{"num_hidden_layers": 9, "hidden_size": 832, "num_attention_heads": 13, "num_key_value_heads": 13, "head_dim": 64, "intermediate_size": 2240, "vocab_size": 32000, "hidden_act": "swiglu", "norm": "rmsnorm", "norm_place": "pre", "norm_eps": 1e-05, "positions": "rope", "rope_theta": 10000.0, "rope_fraction": 1.0, "qk_norm": true, "attn_scale": 0.137, "bias": "none", "tie_word_embeddings": false, "parallel_block": false, "extras": ["capped logits"], "init": "normal", "init_std_qkv": 0.0189, "init_std_o": 0.0189, "init_std_up": 0.0189, "init_std_down": 0.0115, "optimizer": "adamw", "learning_rate": 0.000773, "beta1": 0.9, "beta2": 0.98, "weight_decay": 0.17, "lr_head": 0.00606, "warmup_steps": 290, "schedule": "cos", "final_lr_fraction": 0.0, "batch_tokens": 131072, "max_seq_len": 1024, "doc_mask": true, "train_tokens": 1063000000, "max_steps": 8111, "dataset": "wikipedia_en"}
Each number is 500 + 40 x the weight over the matrix's rms, rounded and kept within 0 to 999. Layers, rows and columns count from 0. Numbers have three digits each.

# o: layer 3 attention output (transposed), 832x832, rms 0.0344, rows 77-191, columns 448-479
# v: layer 3 attention value, 832x832, rms 0.0339, rows 78-191, columns 448-479
# q: layer 3 attention query, 832x832, rms 0.0359, rows 128-193, columns 448-479
# k: layer 3 attention key, 832x832, rms 0.0353, rows 128-192, columns 448-479
o77:494565480528534419554551566486510512517532515475543488434532575517461476529502487496483454534524
v78:521439455514541540484569506524516500484489487507565547490459506469505416514515539546494540538497
o78:453484520437506474512471598522460492457541508500395441503610477452434507503499500504538501509552
v79:467488534454436500510540506542529506551487552443485552514548503408517408536583467527486453498471
o79:591544484457489541485512514488444415494535492495468495516445474455445458500514558565474525518497
v80:422558475554519558483488501572452459495571523499547532519477514558425506509437499509484510493542
o80:497477477494458406558472541516583483516478494500514536510468579489468436445562509517510475566471
v81:561517508534512485525470537501508458469470491517482449522398543432497504509519433505429499462423
o81:458483508520448472518436487515500491526487538471546562476509475526509435468510535540597461493503
v82:466489513464473603501497536493516486488531547494496483472417466566470410476464544603498498565532
o82:525520510500518425545556484497462532559496453483495502532507535465465576539507528484446493515502
v83:596547518503506482535516557560507528541514524471536536440565487512455407532548493517474489405487
o83:478517487474466431494438374466500527495505547538473586553505490445524513448503509448470483516499
v84:539524516500487551527446417544487484581520564497473576488547479549543583474585459473489493471452
o84:550544475568503497456479545500512460480471502566499464484423545505560466454461499522469458497470
v85:533495601438379514506490565506461439516430539534498492419495474562534503468464511476447483441531
o85:474483474607502493471518438442541474460523534494502486548481501486462466510532499592501517496453
v86:527544459604573526509521534451510546459604467521513532536486529500460601563548486509490538462486
o86:491535537476450431509447504561490529513461500559501515488431486494508503529478517513501473530488
v87:468450478501440503498529494597518479432517515482528479411511498481477543518512447448458477484517
o87:509537519475484470496434453538502541550511453495494456577473491551495511455506551585446472480450
v88:540515541531518516501445567516496495433553500518508468480505485503560505554524453497499481476494
o88:467522486525580444576469405456451523477467548447468477482491571471482517464487457521499471539464
v89:418449525492577527510457480523527519590541550449524467583525472507460464566538508448485489505460
o89:507446491460517518515504477540492500483482474573474512495555529511498519547534540522486483519546
v90:494505482478544598462465491436482490479487491541451489466525485489533379458411550542559496482512
o90:481522497562508452447555463538522598463487462480510511477545553438452508555510469536538481489487
v91:484468423531599460501465465524523531460359503514581592482506522539484567496570462573495474592542
o91:485500545456468465414463565542468574476588500523461478496476485481454471495451517480531508450481
v92:538481485430486542492561520518540587473558497487527459497502488445501461621489379551454500572490
o92:535493518510575550543493515570502483443482484522536512498531500501488485467513632507497514489576
v93:562448475546518435448542404583486517478437482494547497455472500521470556471526529476450509461451
o93:500535520504425440479489591458494478493553545494529488463458522499535483478523537618511543523514
v94:420515482472466445527573506554527482581526440483504499531536458542553500416545502402569501589567
o94:513496490509562498418448496459461515410455467497475487563498413503469546548512460515367530532514
v95:483533472554602547486411517472487605442578559472452461556527515551470523499506552497542519555510
o95:503505502518539403483470548531537507505457452463478447517506517488472517571440497480534480518469
v96:389494425650497556499586479397496499560388448548458504529579479444531569474558486488529536459527
o96:445485497479436453527499484553503508510489536504522576473384504482518569554460450500503498451515
v97:474448569450494460507537462618509532509462491523572527455499506496406417394519442532458481452516
o97:532492528494487455515489455420465520476559554496440489541582481518566485496569575529515495542454
v98:501547537481512505543544533523504491505517515549453509491516487512491520446548489457550486428492
o98:510523477520584510496462502454418540561463444531507506531470499522519503554458501476472460486489
v99:510471460482525592515494480564548548440570481477527546558572485518448554538558468506492527467509
o99:512479488493526455487535555503475493524533490515498504408501561550569432518520535557513505590521
v100:477443478474499543513446453496515491441420546442476451366529463471487527457470449563490465505481
o100:459444527543448582560455539553473532587520527499443499519544532545517524529544493468473505474480
v101:487470479462480531450529515533533475484331451439576441526498530475404428563549484518433512477548
o101:457492487511488542540558450499507475464569479506504481510500480523546526456499530531561526517458
v102:404548560505549422478445504544509501454517502532418524603519489514522513463498490487584501462466
o102:500477518512494423592441439416646612513446451464523545413569547514492496482481521435474480508550
v103:511530563542439478509480553458467558524487513559449494530503530489509540582456452496479499592462
o103:540539514504504516475507512486487447535442526455549504455424501517428484496504528518507501451492
v104:493490515507546488511544481525471470524608513479573532528458514491476548468526561498536510524451
o104:480470505480499466420496525509427461487471530462457484543523413478494450505549426502459495556492
v105:458453515477453547486517455497488554519494460475487473504539509535569562463533496524462447483498
o105:552512484515537520455575500485438454477441561452626540525468499482418512552480552484501525511546
v106:523499394479506561506515437479471511520446444505538494478551499556608498571446503529468438511532
o106:448502482479510539540547512490444464507458547504496512475496549468570511492562424487486521468532
v107:484466530483532429516541465602528541468493516474570474534506490526573529525527432502446488436553
o107:524582511522458550556511525501471464507574502543481573464503547479498483485487492534497480523544
v108:489533456488534471529492481515501534470457529511461517467568488522519589538546529522505495532474
o108:510499482539527465464498498509470459507508503523435522422449516469492459524387484489467549495550
v109:436430431458464460499525401464534476515422427492508514546475472501473496513548428524579485505448
o109:534501574455506528527430477503400579481575575626470568455562481505549506550520601501461490503531
v110:402502522486486482484490477553533480561462525417472565479440503476430473508578513547523502539517
o110:460503435513408570481553535516441541472539464519487519534570550473556467467456467555503536426433
v111:516509503446486484497546538470518489521498508493510493521520475477511537396531463470473514484551
o111:505523497511534472454584411502501441532515509473567490479465546512512565551459519540501562526501
v112:560456499496517508463507569587510503405527489468586465458475487577485526526506514471442517453616
o112:453514503463470484469544436486488491563547512511497504608507501503481514473549478557524478506437
v113:465476443535566470492502564534462514498529457462546454484514460499516471569403484579436532550503
o113:481490545528524528476550563552510475526518535499527474566510534493474544456555507525539466485474
v114:604475536470443535485510505540485507479440451529590554461450499483441496467523506548489505548531
o114:430451530439469377470506503489542478505540542479465437489557539498507459469557448548510468498482
v115:571435478444467478481532479506502473492472530494562480398454477468448499505510507508525469515511
o115:502554504471485551476401511501495438546534538556471510500505495514467475514498529538445531482412
v116:541499563484507481557473526488492557504471507512520498428403525500582450578451486559418505480541
o116:489518484522479475443509528483516449464458540605442500566443442488469528448544426513515456513412
v117:534576536484413446489455538589485430504519513478532497386390495515394452445517482499463484455506
o117:483545473498451530488532419421552472454488470537495519575567487456536516469526470479476461493461
v118:453479573495445514535451525608522550436495488500492551487519486553562451499551480526496486469493
o118:522479433460520515479483499488517498474533460521468468509494444501477453493506572471511464513516
v119:649594473529560497517468477507506562477457449513579524441535508510502509436475486532531473518438
o119:398444499524505505457484484481585463462483564459458499542502415530519515473513550483502529566536
v120:532534538580470467486540519414495519585493498545423477489506528467551540490468487495557514457481
o120:475544463533519497546477492410453442449422504491541601505454444465475484444485437433503539483479
v121:595521523418521571546524455497530460489558500547474460459566468447541508476503555490464465426463
o121:542517483504542488490547438500496543519470506483497487476438531540504493452484481516453530520493
v122:420577525469516455538445521494521507526546508490480511474595494505481461483498460497608510458429
o122:566483417532580494462532443460458396497431544415530501521527534473475481564488549484516476547450
v123:464564512458453463461490456519502548606535512537450525520528493473535444502517426478490516507462
o123:531451484538546594513571505457564510446490455491494562456503564535480494536466543499457486440548
v124:430477502431534510476500511501501491480455503496561430489475480529450511560483525468559517585466
o124:487483436504435500469484502478488521520510530540474504490446466480513505504504554552439481491476
v125:390469501593533512537450504578510507519519461506516416532474515502410521445513480523508563529523
o125:451524512437462434531521465441541533482487490532571540548588528475483533507500444496542415500535
v126:483463498597588532547454491397509506499587560512422464570508507522543544487513471574518483478464
o126:492553488530484397527522525588495532535463502495563570477517510517514470523480499424542541542514
v127:456487571432407383545498616515484522504460458491505507444453534584503433541561502502537481536545
o127:515482485534534560464515462403552491459472502506518510532560557494497559500452522515468517500391
q128:490529495519553494511510548508477503554532544479463550472496537525496541474534582534503490504502
k128:533567522469417477457514543510508498462517487527489477526502479503525487453476520451482475511495
q129:481536497556508517418475515502567531489536523457569534511545417503497518545464504547554499584477
k129:503491453505432507543465481497545556506509555435451478453521493417499537513516540473458518544535
q130:533525507498453528485490499485493519527536531453577489472499493527482497539512503518511526530479
k130:546426497501442496521472470572537530472482500441544543467487444489443509490495547464434518545528
q131:512599553488526502569506495515509494419547478517469474546551544535518482475432447493534451545511
k131:527482475513533515499479518479484475511461515499506473508512481492500501554506489507524530459489
q132:458483492520502526544468490495506460511518515488491506466459484447518495475506464573457461508490
k132:498475488492482528530489538495533498491549495478483497502546481522547462449527519529523492431535
q133:553502454501434473417531525564496509564515532428547464484451484460482537497561570534482517491460
k133:497496460508452511497489463543551520508470497525535545525525542494474503476467475505467471546522
q134:523527560409517466570459479539524488492532463566389553522541532559521463486463457524482447512507
k134:512493500454494475499522472484438485495508486528472399496520501564519485525464468501548525444491
q135:514464597480532442488440493486483451526571466473467439504545469469502497513478423524525489564501
k135:543523542518479471514526525516495477464485517501501474541505527519510486463493550535514488429469
q136:455514515553520535534451462458486524438458492437490505497516514539511511467440498477517523531501
k136:458497523499492468492540540503502502505542477456519484494505485503545488466538586499481446479483
q137:529508481566454529460517495524537510497519501443495475431506401448600515465520544513526495513470
k137:441480499528470567469491463511574517516527472514473532512494547484438479554486507488510470493481
q138:483508532568524543477507518478516550491526481467454486447490424503525517426502482483557516556433
k138:452484536506442523446460460481522528512520492530475593533480586476465502496504485446502472543477
q139:542449497546431503432468488491492500500545517461501539461468447423544481585554514535489479417481
k139:500496486490462542407524504482483541506539513522530481491519537433487516564478438507516530548514
q140:526451425497491492448562515478529476546542505479480483471484522476523492508551526504467507459520
k140:499542473466479509485511580527529520480565507477485500513475488399512524515512450517495526561486
q141:508550443482487464575547535507452494570505450543530544610492656474440532535516532512493507437560
k141:543512483532535409539484519526462516523501478493537507467500438529520522466480512493492486555472
q142:481459610563537507458509532447544574483516516488406510431554491519520443446507467504509489542423
k142:492467547460502530458454529470568497514502460458547582609472509551432481515534477468490477464492
q143:461498540530521530433499516494549515524508513479553485476472423434515537454491546518523505581497
k143:455514508481469543485467485528580596465531503491474493524496531490424503533513498471446512482490
q144:496476479499421493559525455473462513535465430552487530545490658545406510520480484551464505496481
k144:529463543588517450487531568477400465448448461498499465515487475523508479467549546471481480521475
q145:521486559521544498530486543504499515468511515494491545546496540461513486499464537482577551516479
k145:433512458534530547467513441489474493535453487510490461502554535556455498437524501494481546472524
q146:499396520530556470442451558493557509403545529492509481494494361513561496419484474472536482567496
k146:496558553504506520473512437511564500499569544518489515509490502523477477519470529506492590453495
q147:441537404487476513546513471522521463515523419605460533572416515456481528518465446513481495542474
k147:533480458561513420547509486459401468548494556529495538510538536540505487438490538467483496493500
q148:563479535483496473465532538483537450522492571431477530523549449516511458503478508494526522545437
k148:439525488550426557464530463493533612489540534440453499472547507497500445516516519521490552441470
q149:454534508465564485485437555502538540487558534540466535531504393542533511442546514506490493554596
k149:493504500458538524475500468523540507526613544517497523516435501499497522508476535553503512494450
q150:483546548495445463428522534512483566559501495380505551520544561578494509534495478574531480440539
k150:508513505508555511505481571530603537461575516598461442474426535492459475524570481464467568402494
q151:531486510413586535522445529581563507422498460546525567573538369411527515417500576500495505521581
k151:530504581490605568476491529524525428468498528509475517474541474560473530532451484465470569455513
q152:447535412552473457514499488500482409534517448568511429530404503476504465563445492498453467498550
k152:431500410588456411592514502478406493511405551461470519461471495521512480531532550467502537439505
q153:561512468467468474538555525496489449563436408576510493553516582531421556550469472523517530487516
k153:443504511574424478498489473456447447505437514535520471505510502504536472446521503522501518535486
q154:503514497481505450563527504508470461536519478543510445503492535500476519565470477503461485502471
k154:484503504576395482511469441461438472502451482519534495472503533463485485458490512489512449529457
q155:504496501443446566481508533478571448505524536501466473536556537468519459564461492531477510503493
k155:450528524400517554434458484517577557600537465489494495496479432514513478470528450577483496445571
q156:543504537467439512472519515503579499566451539455486583448563514457528470437583502540513543523491
k156:475520500446640513459457540534606528488532485475501571562508449513513532521412474507507476462460
q157:488451538469529460493482538448513551481502531480481512528528458509526558497541573542548514508518
k157:551487519451546548494547513545532486514581478504513543544485548499493514518490499506523510454499
q158:497457517461587477451463472579559505460453496456502560549530459432493562508521583474538550521481
k158:534524496503583601473510516548523541451506517490442529478484434500554511507481508517487507503512
q159:481518480541470478526472450484444541507486485506548493489451491568546527401591516482532360555482
k159:519507486538491478531562481497453456475479432504530488463510528505493512480489467541521501557521
q160:534508509497509543524462522593553538474510552461495536471566483464512513521481533447525585477416
k160:508548525403565505441506539504555522457494489477525610514539466503513501496505478464495488490517
q161:520527566535453558478467464480441477531453492491520534454508436558488525456504442485524467452500
k161:543482468575528416528448562482498521564559495526467510538521516492508460540502457484503468460504
q162:443476444482427479445499456509504488492478414497499552508517609423552514534427532494508509465515
k162:490476457440543514482465495505501447578484458565528498497473483565542436478463449565524530442510
q163:507543525492628446542445569467528479460471526498465586470542449502462528526503559489528500510537
k163:462520488469521540454533478496462492534584489407480454510489497487492468466488515541550493564474
q164:551552485470455459492491533484541529553515555516460511443530517446473508490493541595577501496477
k164:503461457454527568498561511504572497455602500517544626583475473501488567581452482534483479455529
q165:456476499452515510416493520510599639539550513433522542531606392438514538490512579484479605443392
k165:491527469461524537485523465505525538517512487502498560473497502494541529454524525480492475462494
q166:548600503524440463452475515497503481618484521459482470463517492519441502493495477498566538446446
k166:546483492489598538492477535517576535514563584466495519524494419456548484480523513519545509504446
q167:583519490474496561502527528489557521492538493427544509480468525521564459453566533536448506501498
k167:539464412472612582492508573522487483468522404565554531517455515530498519495441527443458478490570
q168:507474514473566432535474546449438451462430429563493432583483558478508503549478461546473456416533
k168:539452570466573609426438421549516455509522538485429492510499416486517457490447454521486515519465
q169:497469461484578555454512522525560547471500506453464499547472474476512483484450518526441517530493
k169:468541445490531525522553508509474497505511453463530535502484522561541505449444549487438447581557
q170:478457515537462550521493514474458463438503512536508451445522531515484521524480451448508538554503
k170:437542499509481497517505480494407529578450554498435496476528568452561551468550544532512507521538
q171:497460500533498460571493447488399543488443515577523485487539584506505514504594475494520398538519
k171:510478546478467474450508463452569493530442517550482479487518469488413496538507420515504532523454
q172:457457475477513514518555477535532441489485512547511534516525467505488507496555445520477481434537
k172:554427500469529548479480475446494450394441536508517461518492504510463526532525402480424597472520
q173:527510483504486523459530442429451537485494508570447456474527524479441485551441411442540439459491
k173:481479487579496484517501564572517480484465568393525468515531416498473473461446571501564544442509
q174:522458449512466567490550478564491559462450535533494395454476498424474424562550479456436526484485
k174:489487447480453468431510584531576476501422493541483462500478465485444495494547468481495581475469
q175:528529492495409545504456551469494472440489499506455512446525558542528526490445465506528553501428
k175:489550467475543502469486568566513447539579416593490482527446516541515504424521515517526429557518
q176:475433514493467520565515521513539552522578538478516505481478490490513443537581522511461512496449
k176:592506478412449509451486477480470550428451486496505552541472514461436527578493448436456511440384
q177:536554557484561475498510576507470459510485503530485573506523465522479525467497512539529498477486
k177:497478498500501517490491518447477445522536487483475477492468537514564496448451491572477454582516
q178:508496493466464435513451470518432515485449471517494499496490504534492464489530468480472503508496
k178:547485638451508501459539387499466478551543519480475508512468550456486454582466439514526511468388
q179:497479482501490514467532502522497477508487460468496439512453528517593522430472465551428510476485
k179:502511473486554522522531530530529436434527414512485515502493540550548519424453482455436481494589
q180:594531473504403508511518489537531470499515524479556502505458554511507456534539461478475582541455
k180:545510459473519429475511522466484518480511483510566580598451557467468502565498456514505482424449
q181:485512468544514553507521473567558521473580489437498526523480453423455456532498560533508507490447
k181:514507507514478455472487539456489590457438538527429516506500439532529532563510613473547490547479
q182:501447451506507476476480399555546510482566471477529520502459625459503502519466570498469532530473
k182:410508416540460460413478571477489596453498434498437499524411389550579505463537560484498492451536
q183:545528492513505546475532565555558528481537476452508482554452465465494478469479545554523548544471
k183:462470492503560487489495549533459585439513432473569565496496545551539511540489528481449417567509
q184:520436496487507511493495450518485557476444459495538553446532523510484465543503521473490485511555
k184:436447466510451478450464562537502486471469539477434433500500427562500488515499446477502550418469
q185:490485532492505524552505461536462509493540497487533507524510465479447481564554486499548508516540
k185:510496492439484497466500495429503511528432557495491518492495440491460484537459496511522518483474
q186:477466595520526464556475462482426488441484495554501502496558472481445551510446529458524509505510
k186:498507561531428486433412412503533530556473565465426492447544437424489474464574502537560573524486
q187:469544450485494576474518503506547497551493499467503498511472516540529480481523516506456515506487
k187:490532407479522431540558609502518507503566371561558505508443570558537506497444489509484383516585
q188:491522523464592516506554556486496459514516506445469473560542488513561538473490464530458492476515
k188:501472467496527502521533495457504465472393571502568492513511468460522479447414501496520444509581
q189:494456504561492481517471511494533512559514526447607555469470496463490485501527515479488488532457
k189:566481489474546472523499539535486519463493416620543583528503498515488513594446435450501437467498
q190:475477493499543455471506498511491524455464536499537479566532505461616537538575508551478486463560
k190:624512567464531492456491416478548445459446577498466502519519447482487513524501470520555593486439
q191:541496558520525524506468569425505446440459461508465529477497502512483532457459514481573484480517
k191:472496510490464548518495494475446483513612467446477494534493558511552511489484482560478404538549
v128:471532516517536517503545500499516520458465529539480479529413484492542470526531529493538493536566
o128:476510479473503457444488491462553469559458445456441532471525522518447513432480453495443503521541
v129:497468471484493484474496517512473527536485484510508505504522500475449477524502475523434470463525
o129:535537482574464434502494469489480575474491469513481481479536539516502482460496478511519470474519
v130:507531431504506489505537511486496541523495506518535485494511500436440455464465485467485475505494
o130:504532491504498428511465514539480502468516416493468512500472498491487489472564535549567419550499
v131:464489521522489526462479518491526500570570476446415491553482473549526547527432476510498487455504
o131:475501511488530516518520489506557523493497529511575538443479561516502473474486535532530480567433
v132:504510537494518511484495485496468480444452465585509442423451521465473489455468535543524494470508
o132:495483528470482494546538516452548510558502475508448471535564530504473494501501500503428521424520
v133:533559518507450508553507496509504572466449462520486500513554491387523528431465505492458491511495
o133:514439529443523517586432469459408470546527521503553488510477454548543459568460511487497531450459
v134:534457531502507483464484476491547419481455480502492504428546488444619473481509501496445483502436
o134:511515484503486490539434482524518511503502555511505531516577498517512560523545500438561533522541
v135:525460546509418524461454468465500426454523502545521529531491504482524510554491500542406519491452
o135:470423487555577573503484472547485541514460524534455496512457491473553511472549518447474508534516
v136:493572437453430459497456514522487474548520502515457528426497508511507503498508500518480479499465
o136:471460554502496505555471428491531592505528531550497513532567462509478487533492488517509539450477
v137:424509448486525563493507482507504585479468546541503481514550492474479554454438516465492472462518
o137:490475482525513422488504499460456457529513480451444517590490497530437476492527497514524497489538
v138:503512485483465437551510496492482468558510511468513480512432502533517460475544472512518521475414
o138:476439494425517506537569465494552544475577452512478486472538503547480489477464548507496523458493
v139:464507442506582471494455491474518532549483537531517504570496493544563529560472417528477465549512
o139:534471530450440464548570514479523542424509475432484529405513463464501416485534476517514517522474
v140:596574523467510493484514482468504452422571492549460482536503496512467490459456498513516518527548
o140:501479445486493511552473504525563507534432462478509537538507460485547510539536483509452477538521
v141:463557605486506487500491550565507526572447588437452475523539451494543481467527505463462461502497
o141:531509470453446394438547505461466520482470479448461485544470561574399487500519549525472481458517
v142:598521530473538552469494503517483575511396481512501488430554484489494553465524500410474476511530
o142:545582534457469462563470465520426473519470545501518513565517536583474509538518512492540492516480
v143:560506493494528502486466509552474539495452495511498486469595481473491508450493498562449494534511
o143:489503498453498482508536479417518477561491579499531521534490529505447466556485461452527530458481
v144:501544524484477483476552501524519500611459563466472504532529460490517481443499478558437496520507
o144:552601374588478537445472493570477542448490515469502534490485502507448510534536505507553472487531
v145:520502461528441475488495445552514405546409503485480515500542480506553479423571573553493490494463
o145:538491494467549529466496482509578549496482512492519540544492546478532490506515463448477531529492
v146:535504483493503464513537471483502527474555508513532505488541485566476524543445454500514496473496
o146:466487518502453523522481500454453534535474534546447469468525519506473559492518495515489474469525
v147:571546528524516559515496474523539507429523587520501489499472471481481557469516549507524530519479
o147:505480459512483496465502482435475439535487536471474534497485536526499519549481512502439503448498
v148:528581481533484456495548502543537532491496528497522441442551498492526545459505441443469527512543
o148:541520571495510466499443435513488444503458475510507535464480502567507458534466496534528484477461
v149:550515580439552495458503511516544506549456506479515433509482480503513515511499498490485506481502
o149:506516485534478552525481509484407496508467642456522463474484448475535447565495460543479445489466
v150:498545413506523489496544564471504505391544462532532554473479466489499458444456417532447444448520
o150:512558465519526464515523487535495546518481481523510480468518497514458479510520494494577466518560
v151:498550464464476504450479569417506469574448443518530476542507454559537564523451438462482512489480
o151:503554500465482484538466495489471550479454543453495502535551499530446468557516454530474465432498
v152:519491455466513460472501499496491525539545556535473492535549477488461614434486474439455496497511
o152:525540521551480488546518470502508464492471484525517539508553529524452465531547542595573480507464
v153:532519466555520495508529460449467519504436547498505486493535452519539501483480506455543499427463
o153:463507531546506508511485504467424400486519503503518508474456556498519508488528511524465482487497
v154:515412537501531468491446487519500515468515522547492508530532505444497506479458519523526473510466
o154:514493507495525511529533564530569483515502493429497428530453503518499476514541421525501510429519
v155:498528488530466482485513546474522499471484502521596520496503492498465552486508474468562558446537
o155:505476569516479467516473472458465451547473421483517457466502533511505521473470466537389517527489
v156:490587558506470500488499557489457501462521483479595538478454468568495503552494492514465483540525
o156:478523513422456470463578463470487584583485440503483494536547510522535522538482517498461491511370
v157:506507527483475538508497499538515517505423519487462490543497529512500479493539497543519488505507
o157:505516442490578539511540500474499440485457483472535505512496535509399557482464491458508540514489
v158:511493453505476475507490515532524451599513565471445529469458537535425472410532511546471463530460
o158:584521492502515526479473523538509531496468517539516540534539514491435455482454502475547495531554
v159:491517485504526500547530499442520472444469500451499511456534531509592480471533446531409524552481
o159:505471512474423563467445455551514546551540489526466494523456549472460501553475431419487473457519
v160:523505544511476506505550491492535495543488519513437561475492494416503476464483530571458476546539
o160:523522402541522518502486533576491579582479519485498536548463523501505541488603562452552458503534
v161:408569499515522527490506536490478548553546536495489498538475504471418474482493473570461446483518
o161:507528487483461493532524525542507479507451459507439475561545549588438523455510530574526496466523
v162:485473539480456490493430456483499534509557552467435519495492529511452465469553501513518515529488
o162:522445461506575524483578507507531569497512500507540521525440483512501489482520506462449465528527
v163:468525491462519505484534477467519522470424469520579486477547478534567482485572511463510472470473
o163:482503564464482510498407503517455477504505507549441532507500571505437541503529524431501551512510
v164:474541507495495476472583532561517534519524493489449496456508523470547479536533509504539531462515
o164:493510493504555529466463561452460441480509555493511489544478490412470556515452482469535490553509
v165:493502487483484486508555491545494536493493548523570533516479520521477535483472461550476483507500
o165:481474534455503499479509438488417542493489454475473514489512463529495515474553554496504554504416
v166:586528562472482521519575489510549498519535473513506523558409467516636504505545433469494502538526
o166:514530461534492558437445519503507490518444557515506577485524452489441514515472475463544420545481
v167:479540475481486575528548565501492491432483559491537464473531535538520538500449415512496520495537
o167:508531534507516519464556483514512467498520424506455526442515451445541488536496454517527495489483
v168:507512545482512538497508503551484431525428472581535495576498503515553526550553430510500559496443
o168:514475546446473457492529508427552457517457517505500465469566518470417477551492465545471503520467
v169:498486497492481479530458523518517476569468467503504511544522421496500451414453522536606486494462
o169:555500512518506467560530451470459509487479487484485460489479526564464524499504539513418522477472
v170:527524511515515477527505531503499471481481470486561552497505514464531496547513532485514533487456
o170:499510486452458547513455546455491468472525552518470556473507485438424459512484532563559513520488
v171:515484532482526493488413479432480501453512605477457456483526489517474538531482550472554532487502
o171:507475481464490531524572483425521483481507533542493518548472511532490506486537526493510574502481
v172:510503462523514517482516526516493504423542504546495391455500527481397538616550500491484457480466
o172:467499518568476482502479483490516493535519538502517468502452483505607503524486426529485521442508
v173:513475499506532527517481455521483521426525519512503445476579501484504528453471534543551543479499
o173:476488526414490485520487516471517468514571511506519489490460453521521498471545541459504510520523
v174:404478387490536537542501572508528519473519506482524429522543490526548535525496549471467454554518
o174:447487522462409448413573470466448543533520467459516544429538470499549473544515448521467456470427
v175:535523471527532462524547497468551548485493460514571477477492559475506477517469477490470500603550
o175:462550541412444581428483516515544432476558488528501498468456446477527500501508505455516531486516
v176:550499531498519559528531465546510472499473466484525551437581488428649475491506588547496515492518
o176:417528492545507482416429482479487463582541484479487540517467522494510513506527448449446530553480
v177:474509501551447476447480492500491470461555492463483509429473519518439500530550519508460484489452
o177:486456526503564526511559485549437499528478485586450498485465470529551458455484496504546461447503
v178:526499444479505536536491497547514550499499514520492442418538472501514524521517487507549481481488
o178:480514574510546463562517543477511430487583509433533494555464531533495500498517496503523543515509
v179:554567510484491457506544525492512449492491448519494548554447504571568488470501445500463522512526
o179:510534497384455501467485421494552518493483452521467527476525490528394466560494492508472505470435
v180:544421525507527527487417500512506541513442566508540476467493546514492462460512509585481474477477
o180:515494566521464507491516492480421511534524509527481478556418533508513470479519557526477552458457
v181:449526555520460475506469469480511511563476543530442505527524542517427484497531493504479532519535
o181:582504469534481536490484505521492458471451506526514517510509542505495488447496451558516488530554
v182:497479486491454524436467504552500485563483490495463472519454486560488491507474483483520560500497
o182:489520465538561474487500515507551541517499564398519543544479476431539478494519508534442518483527
v183:503507444521518489571513538458498539440468386503492418417519499439495509490505482411536551451579
o183:502507556444479471538517575469562428495513498495563484517523531525484477496445455551488460477532
v184:482561543472507477449513530572466457541447493505446529497500468541469429440580516490532451462500
o184:487539446563512433546583529487445504463514554463424423520530574557470478531565515557509500488477
v185:473483469469418479491485513473504495513507506492538554468474525502586509508487473542508518517443
o185:477496524550559427543424551535465554484492452444491524519491522451491456503504535464458467484466
v186:506532446511507481522534527533530532494427538511495499533444526529436550526520463539436490510493
o186:506572512520440499551485477492520492464467500495487509461547515461477451493531481544597430477511
v187:523478558537500487494504439507523505506536517500569489514479503447470486417454451511496483491527
o187:492519446447489505480489536470462447521456566540505524481493565528431525521540535441553525512519
v188:530470578501500489505453566510488496479432467519514504429497469472493518524407472495553501461514
o188:514473522471503534521533497475472466517501509480446494549528506494540507521505613492471555480463
v189:442519438474442535531545542492483488509543497481387524509534481526486531503519523515495489532522
o189:553602512512544479512504492522535496518447547465577472561502507459540527515495477514516429457514
v190:555503530528529537496508503480518498492591530526521437420461521533471571520506493510507511535565
o190:436526504449445478531534497499417475493490479521451485462532475498480503504488458542491469399413
v191:552447533472518510469592559563481512451455438533467549493552526468496456575514471509535507494497
o191:460545510565477477467538520522539405535530555526515447595513479456456534520578482527526523549514
q192:475477516504451477522510488470474515498517541477531527517498543565532468464493512505540543458505
k192:465517455478504511470506509504465493502476495530510468507527556525482466490504448507499552473520
q193:520499488488437485523582486436487508506490480525488471511475553521469499508527486488530457437524